Weights of a small GPT-style language model, trained from scratch on English Wikipedia: RMSNorm before each block.
Each number is 50 + 10 x the weight over the matrix's rms, rounded and kept within 0 to 99. Layers, rows and columns count from 0.

# up: layer 5 MLP up, 512x128, rms 0.0592, rows 316-340, columns 0-63
# down: layer 5 MLP down (transposed), 512x128, rms 0.0475, rows 316-339, columns 0-63
up316:67 75 70 66 25 69 35 55 29 42 36 27 52 56 43 56 52 51 56 57 38 38 55 50 62 51 71 55 60 46 49 55 24 77 56 47 36 58 41 32 37 57 41 55 43 41 44 80 51 62 55 48 45 55 38 41 59 34 72 63 60 24 42 51
down316:56 56 33 48 61 36 77 69 51 59 38 54 59 68 62 51 46 47 49 59 65 57 55 44 68 48 60 34 57 58 53 54 48 44 52 46 52 51 38 67 67 55 31 62 39 55 61 78 53 61 24 52 50 37 37 37 56 33 53 57 32 22 26 53
up317:37 55 56 54 47 45 45 50 38 50 41 42 50 44 47 49 39 67 50 70 50 56 52 54 53 52 54 54 29 34 28 47 58 58 58 48 62 61 48 61 54 57 38 63 54 38 50 48 46 45 48 42 59 46 70 52 47 41 41 49 33 42 45 50
down317:56 52 36 38 52 40 61 56 44 67 53 45 59 46 41 42 44 46 51 69 38 45 65 47 52 50 57 65 70 46 53 49 48 52 29 54 43 66 50 48 58 59 55 27 56 68 50 57 35 64 54 43 57 64 39 59 46 63 52 57 48 55 60 76
up318:53 41 39 36 44 59 50 39 49 53 68 48 57 71 48 49 39 46 53 69 45 51 53 62 51 33 40 63 48 45 75 42 67 48 34 57 43 48 54 53 68 47 30 56 54 52 55 55 46 56 49 56 57 51 35 51 55 38 44 41 52 52 47 52
down318:53 67 45 40 49 51 54 57 54 47 56 50 71 41 63 53 59 60 51 43 37 42 54 30 47 37 62 29 38 41 56 43 39 46 56 48 50 61 30 72 50 46 50 61 43 50 47 38 42 46 61 55 38 09 66 30 56 62 54 49 47 51 41 32
up319:57 45 28 39 48 50 50 61 58 42 39 62 44 55 65 43 57 63 43 30 39 47 38 59 55 45 55 58 48 64 61 57 55 48 42 51 55 66 42 52 32 62 35 60 55 61 51 51 45 52 60 49 51 49 61 50 61 39 40 48 51 38 48 51
down319:57 55 47 57 41 35 56 50 51 45 56 58 69 44 39 60 49 57 53 46 38 45 45 47 39 45 51 51 40 46 65 62 42 58 51 59 66 63 59 57 49 54 33 57 40 54 65 52 51 47 45 50 46 53 57 65 55 45 57 53 50 61 52 60
up320:61 34 30 37 54 61 56 50 49 52 65 59 56 56 59 52 53 42 56 46 36 63 58 35 46 56 50 47 56 60 57 51 46 48 47 37 54 55 50 60 59 53 38 62 38 27 51 32 38 59 52 55 32 52 60 43 39 49 45 35 62 58 40 30
down320:47 42 52 60 52 43 45 57 59 45 57 46 31 53 47 49 64 42 38 29 52 36 69 70 62 57 54 49 49 44 40 60 36 55 60 60 60 47 65 64 41 43 62 56 53 38 47 58 55 47 47 73 51 65 44 45 51 59 49 45 42 43 56 49
up321:49 36 63 48 48 52 47 57 54 53 43 47 39 50 56 49 40 37 40 60 57 49 53 55 73 64 38 43 63 62 51 35 42 48 45 54 65 39 58 59 55 54 62 48 51 61 40 76 63 43 53 56 50 41 53 57 47 38 39 52 67 53 43 46
down321:37 58 52 46 37 59 41 43 46 46 42 46 48 44 42 55 42 40 50 47 45 52 61 52 34 53 41 23 50 53 55 49 55 52 51 54 68 51 52 58 43 65 58 58 56 43 45 35 56 29 61 53 41 63 53 63 52 62 65 38 39 49 36 43
up322:67 47 70 42 52 43 57 53 43 42 52 39 68 69 48 37 47 57 49 56 56 55 46 36 38 57 46 59 64 40 62 26 62 53 29 40 54 37 55 51 44 47 32 58 60 43 37 38 57 69 39 43 49 42 42 34 23 49 40 55 50 58 58 73
down322:69 64 39 36 62 47 59 47 57 47 40 52 36 46 52 41 35 54 63 62 55 47 47 28 48 35 54 69 53 65 57 34 49 50 31 33 61 39 44 57 51 48 56 70 72 64 64 56 48 59 48 33 65 44 42 31 31 61 26 49 63 46 34 42
up323:71 50 21 52 71 38 62 43 50 60 53 50 46 58 49 49 58 58 45 45 53 60 57 37 67 42 48 44 52 44 56 31 56 48 42 47 53 68 52 60 55 56 51 46 58 54 51 53 46 63 34 32 36 39 59 39 41 45 55 51 44 69 47 59
down323:55 55 51 56 65 35 65 60 45 57 57 59 51 58 72 51 60 62 67 58 49 47 47 57 53 45 43 39 51 50 49 70 38 46 53 41 51 66 46 55 33 57 64 60 45 47 64 57 41 50 55 48 43 55 53 45 37 39 48 58 50 50 52 53
up324:64 68 38 68 55 50 46 46 57 50 50 46 41 62 39 43 59 36 43 46 47 60 57 60 44 58 72 45 53 60 38 46 58 43 57 63 50 51 52 41 67 50 59 58 69 46 48 63 58 54 61 45 58 43 36 48 47 54 38 57 56 38 46 61
down324:40 56 57 61 37 52 46 48 35 40 37 50 54 52 70 59 51 62 53 44 39 56 54 44 41 40 36 51 51 57 38 43 61 45 67 40 55 46 58 35 46 57 73 37 55 45 52 55 61 44 62 48 52 54 53 53 36 45 47 48 56 59 54 40
up325:46 33 54 44 67 39 52 36 51 37 67 42 50 54 36 49 33 50 57 50 50 60 61 35 51 48 46 55 58 55 63 56 60 58 60 41 41 59 45 42 60 48 55 52 48 40 46 46 55 60 58 67 53 52 58 48 41 53 48 43 67 56 44 26
down325:50 47 53 47 51 54 41 59 48 45 20 57 34 51 44 42 47 36 48 46 44 49 44 50 43 53 57 53 32 65 37 47 41 52 49 37 37 57 46 37 49 50 49 43 24 59 40 39 60 32 57 52 62 46 59 50 55 63 39 42 47 40 56 49
up326:51 71 52 51 39 57 30 52 38 42 55 49 55 49 48 45 68 47 48 59 29 44 64 48 43 33 49 50 42 48 47 61 44 45 45 35 57 63 34 48 39 47 52 59 50 48 33 68 59 30 65 52 65 47 42 51 46 52 30 61 55 57 37 46
down326:49 58 42 41 63 44 58 78 45 52 58 48 58 46 56 52 66 51 55 60 54 46 49 48 62 40 49 38 58 58 63 53 44 74 46 54 40 49 60 67 38 56 58 52 51 66 36 41 28 56 43 36 57 52 39 52 44 52 57 51 36 40 40 63
up327:43 53 71 45 33 49 40 43 49 63 35 38 52 50 52 37 35 51 44 49 55 47 44 40 55 36 54 65 54 48 44 50 56 63 48 56 54 62 58 39 49 41 37 55 51 52 36 49 44 51 41 56 60 44 38 48 34 55 63 56 53 40 60 74
down327:66 37 39 49 61 43 59 53 53 43 61 54 30 50 49 58 71 51 49 43 52 58 62 46 55 62 52 54 31 54 46 53 46 33 59 51 47 34 43 58 54 39 47 48 57 49 56 56 54 59 54 47 40 42 50 50 39 28 41 40 39 52 47 39
up328:57 46 53 52 48 48 58 46 56 49 68 58 46 56 32 39 50 53 72 60 63 61 48 39 54 51 28 71 47 53 47 42 46 51 46 49 50 37 44 31 48 55 40 33 54 36 51 80 41 42 56 64 72 61 35 53 45 54 63 52 45 52 51 45
down328:54 54 53 56 43 48 49 41 38 53 32 68 50 40 50 48 56 47 47 49 69 57 42 38 39 51 57 44 46 41 31 52 54 56 45 29 58 44 53 58 39 54 57 42 53 33 58 41 60 45 67 29 57 45 63 32 34 47 47 36 58 47 37 52
up329:56 34 51 47 61 54 59 49 60 57 71 55 61 48 59 43 73 37 53 57 57 52 60 55 39 56 50 37 51 57 42 25 49 33 54 52 39 41 51 67 46 48 45 49 40 37 44 50 56 43 60 65 34 60 47 53 32 55 54 43 57 61 47 42
down329:49 57 56 51 53 49 49 56 58 67 36 36 49 60 48 35 33 47 44 48 66 29 50 54 59 47 46 41 51 44 47 60 63 70 56 66 43 66 62 59 44 52 66 50 66 51 55 53 42 63 39 46 60 62 43 56 56 54 64 39 71 42 40 38
up330:43 35 42 50 62 43 47 62 50 59 41 47 55 64 43 55 37 47 50 50 39 48 61 51 40 61 58 49 55 49 40 48 71 35 54 61 46 48 64 60 61 49 78 73 50 38 39 31 63 63 65 51 45 52 54 32 51 64 46 61 40 46 46 62
down330:58 59 47 46 54 51 46 51 40 43 56 40 49 53 40 56 45 50 49 60 43 55 48 49 40 35 46 54 55 53 48 64 67 49 51 47 46 32 72 51 46 48 57 60 51 43 61 56 45 43 49 50 60 47 40 54 49 44 48 50 41 44 52 52
up331:36 53 64 44 52 43 38 49 52 40 47 49 54 62 19 51 49 48 59 30 49 71 47 58 40 46 46 51 44 50 30 39 52 48 54 54 50 50 34 37 36 51 62 26 39 69 49 38 25 66 69 42 55 48 62 56 49 54 70 65 51 39 49 54
down331:55 57 43 44 52 38 54 58 51 57 41 32 59 30 35 33 71 43 49 47 36 65 42 60 41 36 57 44 37 40 48 54 41 56 45 48 45 42 66 43 42 48 47 48 70 53 36 48 58 51 53 46 57 62 49 26 49 36 48 58 30 53 60 63
up332:48 63 51 46 54 62 41 57 63 47 56 43 58 62 35 41 57 47 48 42 44 64 46 50 52 46 66 52 53 46 37 54 48 54 59 72 49 49 49 49 55 49 66 51 63 50 49 65 53 59 49 50 52 42 52 42 48 51 73 60 51 50 60 60
down332:41 65 47 46 40 53 49 59 32 32 50 48 58 46 64 51 65 37 47 50 37 64 55 43 45 57 48 49 57 42 64 42 51 40 44 48 54 55 52 47 52 47 52 59 56 58 61 49 56 61 59 56 43 39 49 47 48 54 47 50 63 54 55 50
up333:45 64 44 62 40 52 53 57 48 44 48 44 52 68 57 43 52 39 36 51 49 47 49 47 41 69 51 54 63 65 47 39 41 56 60 39 61 37 61 49 50 50 60 59 67 53 45 54 40 57 64 46 43 41 37 35 44 53 39 58 46 45 38 46
down333:33 54 56 47 50 49 39 60 41 52 45 39 47 50 61 48 58 44 30 39 58 50 51 27 47 66 49 49 57 45 41 62 57 57 46 47 40 46 70 41 48 44 52 61 49 34 51 59 58 48 56 40 61 56 42 57 45 42 38 51 59 51 66 54
up334:41 40 34 49 65 40 63 36 63 53 53 36 52 54 42 64 53 55 51 42 40 64 65 43 49 38 41 46 55 53 55 52 58 48 61 39 43 41 63 46 44 50 57 51 43 28 51 58 49 52 54 60 51 59 48 51 67 54 54 48 44 52 41 37
down334:49 57 59 64 41 48 39 62 38 43 43 53 50 50 60 44 46 44 54 67 50 43 28 51 32 47 57 53 28 59 43 38 32 46 47 44 57 56 46 47 50 53 41 36 43 69 37 48 53 20 58 40 66 44 50 56 50 35 41 42 34 48 55 56
up335:55 46 47 66 54 49 42 60 33 45 50 49 48 41 45 38 53 45 32 44 51 40 46 48 34 37 66 48 41 39 40 53 72 49 40 42 69 49 53 36 60 59 57 46 51 61 43 40 56 62 67 39 72 35 55 30 37 53 50 55 53 58 62 52
down335:55 55 56 49 51 57 50 59 51 49 42 56 51 64 42 41 64 40 56 50 32 59 53 42 29 39 40 61 63 60 34 47 70 52 46 42 50 45 45 52 49 54 65 43 54 46 45 49 55 63 56 60 46 39 51 25 52 51 59 36 35 54 34 51
up336:63 44 49 58 37 55 34 48 47 41 49 40 44 38 63 54 58 44 53 52 59 67 44 39 75 52 45 48 54 50 40 44 64 52 55 57 42 57 38 56 47 46 39 65 62 41 33 45 46 46 44 75 46 60 60 62 64 54 48 32 49 53 28 53
down336:47 51 53 53 51 45 59 50 52 40 39 47 53 30 46 41 38 69 44 58 63 51 52 48 52 43 42 32 61 51 51 61 51 53 30 34 45 59 40 61 53 32 28 57 46 47 54 42 64 58 30 53 45 25 45 52 53 58 49 41 61 50 61 67
up337:37 54 49 52 55 43 49 53 38 53 39 53 43 46 52 64 40 29 61 51 57 47 58 47 41 51 59 54 54 52 43 53 43 59 49 52 55 46 48 58 59 65 66 48 60 66 36 37 46 34 64 47 72 44 43 52 38 55 54 52 34 43 23 56
down337:48 57 48 50 53 49 50 58 59 52 45 49 46 39 54 51 47 49 36 30 57 59 54 31 40 67 51 44 80 59 59 41 53 34 35 39 29 58 60 58 58 72 57 60 40 61 62 39 56 56 67 49 60 58 47 58 47 72 49 64 56 58 70 44
up338:65 44 61 39 56 53 34 51 46 48 53 32 43 75 45 45 43 41 42 45 47 58 57 63 43 58 53 59 60 44 53 41 27 58 43 42 53 45 39 48 55 50 51 41 64 54 44 37 37 72 64 35 40 76 39 45 62 56 52 52 62 49 51 54
down338:57 55 50 40 49 47 38 46 56 55 33 52 42 59 72 49 31 57 50 40 53 54 47 33 53 47 43 65 60 50 50 47 49 65 55 49 37 32 49 48 48 50 38 42 72 45 65 68 58 47 46 39 56 46 57 70 46 39 41 54 67 31 35 46
up339:52 37 37 52 59 53 56 50 52 43 62 46 51 74 47 40 48 32 46 55 27 41 74 46 61 32 35 55 61 34 62 61 38 54 52 52 36 49 52 59 58 44 47 57 51 45 60 54 45 51 49 59 60 58 48 49 58 54 38 43 60 61 41 42
down339:50 60 44 55 57 52 50 44 71 60 53 46 45 54 44 54 59 55 55 31 39 59 72 53 59 65 56 51 52 31 47 46 47 74 52 52 53 48 63 45 56 56 48 37 61 45 59 71 51 51 54 45 39 54 55 41 76 61 52 65 45 41 44 48
up340:37 53 34 53 56 45 66 50 49 51 61 63 52 60 42 37 51 55 49 55 58 36 31 69 54 52 62 59 44 65 63 46 47 47 44 57 64 43 41 39 53 54 64 49 44 50 60 52 61 73 40 58 37 60 56 32 40 46 53 57 57 49 60 44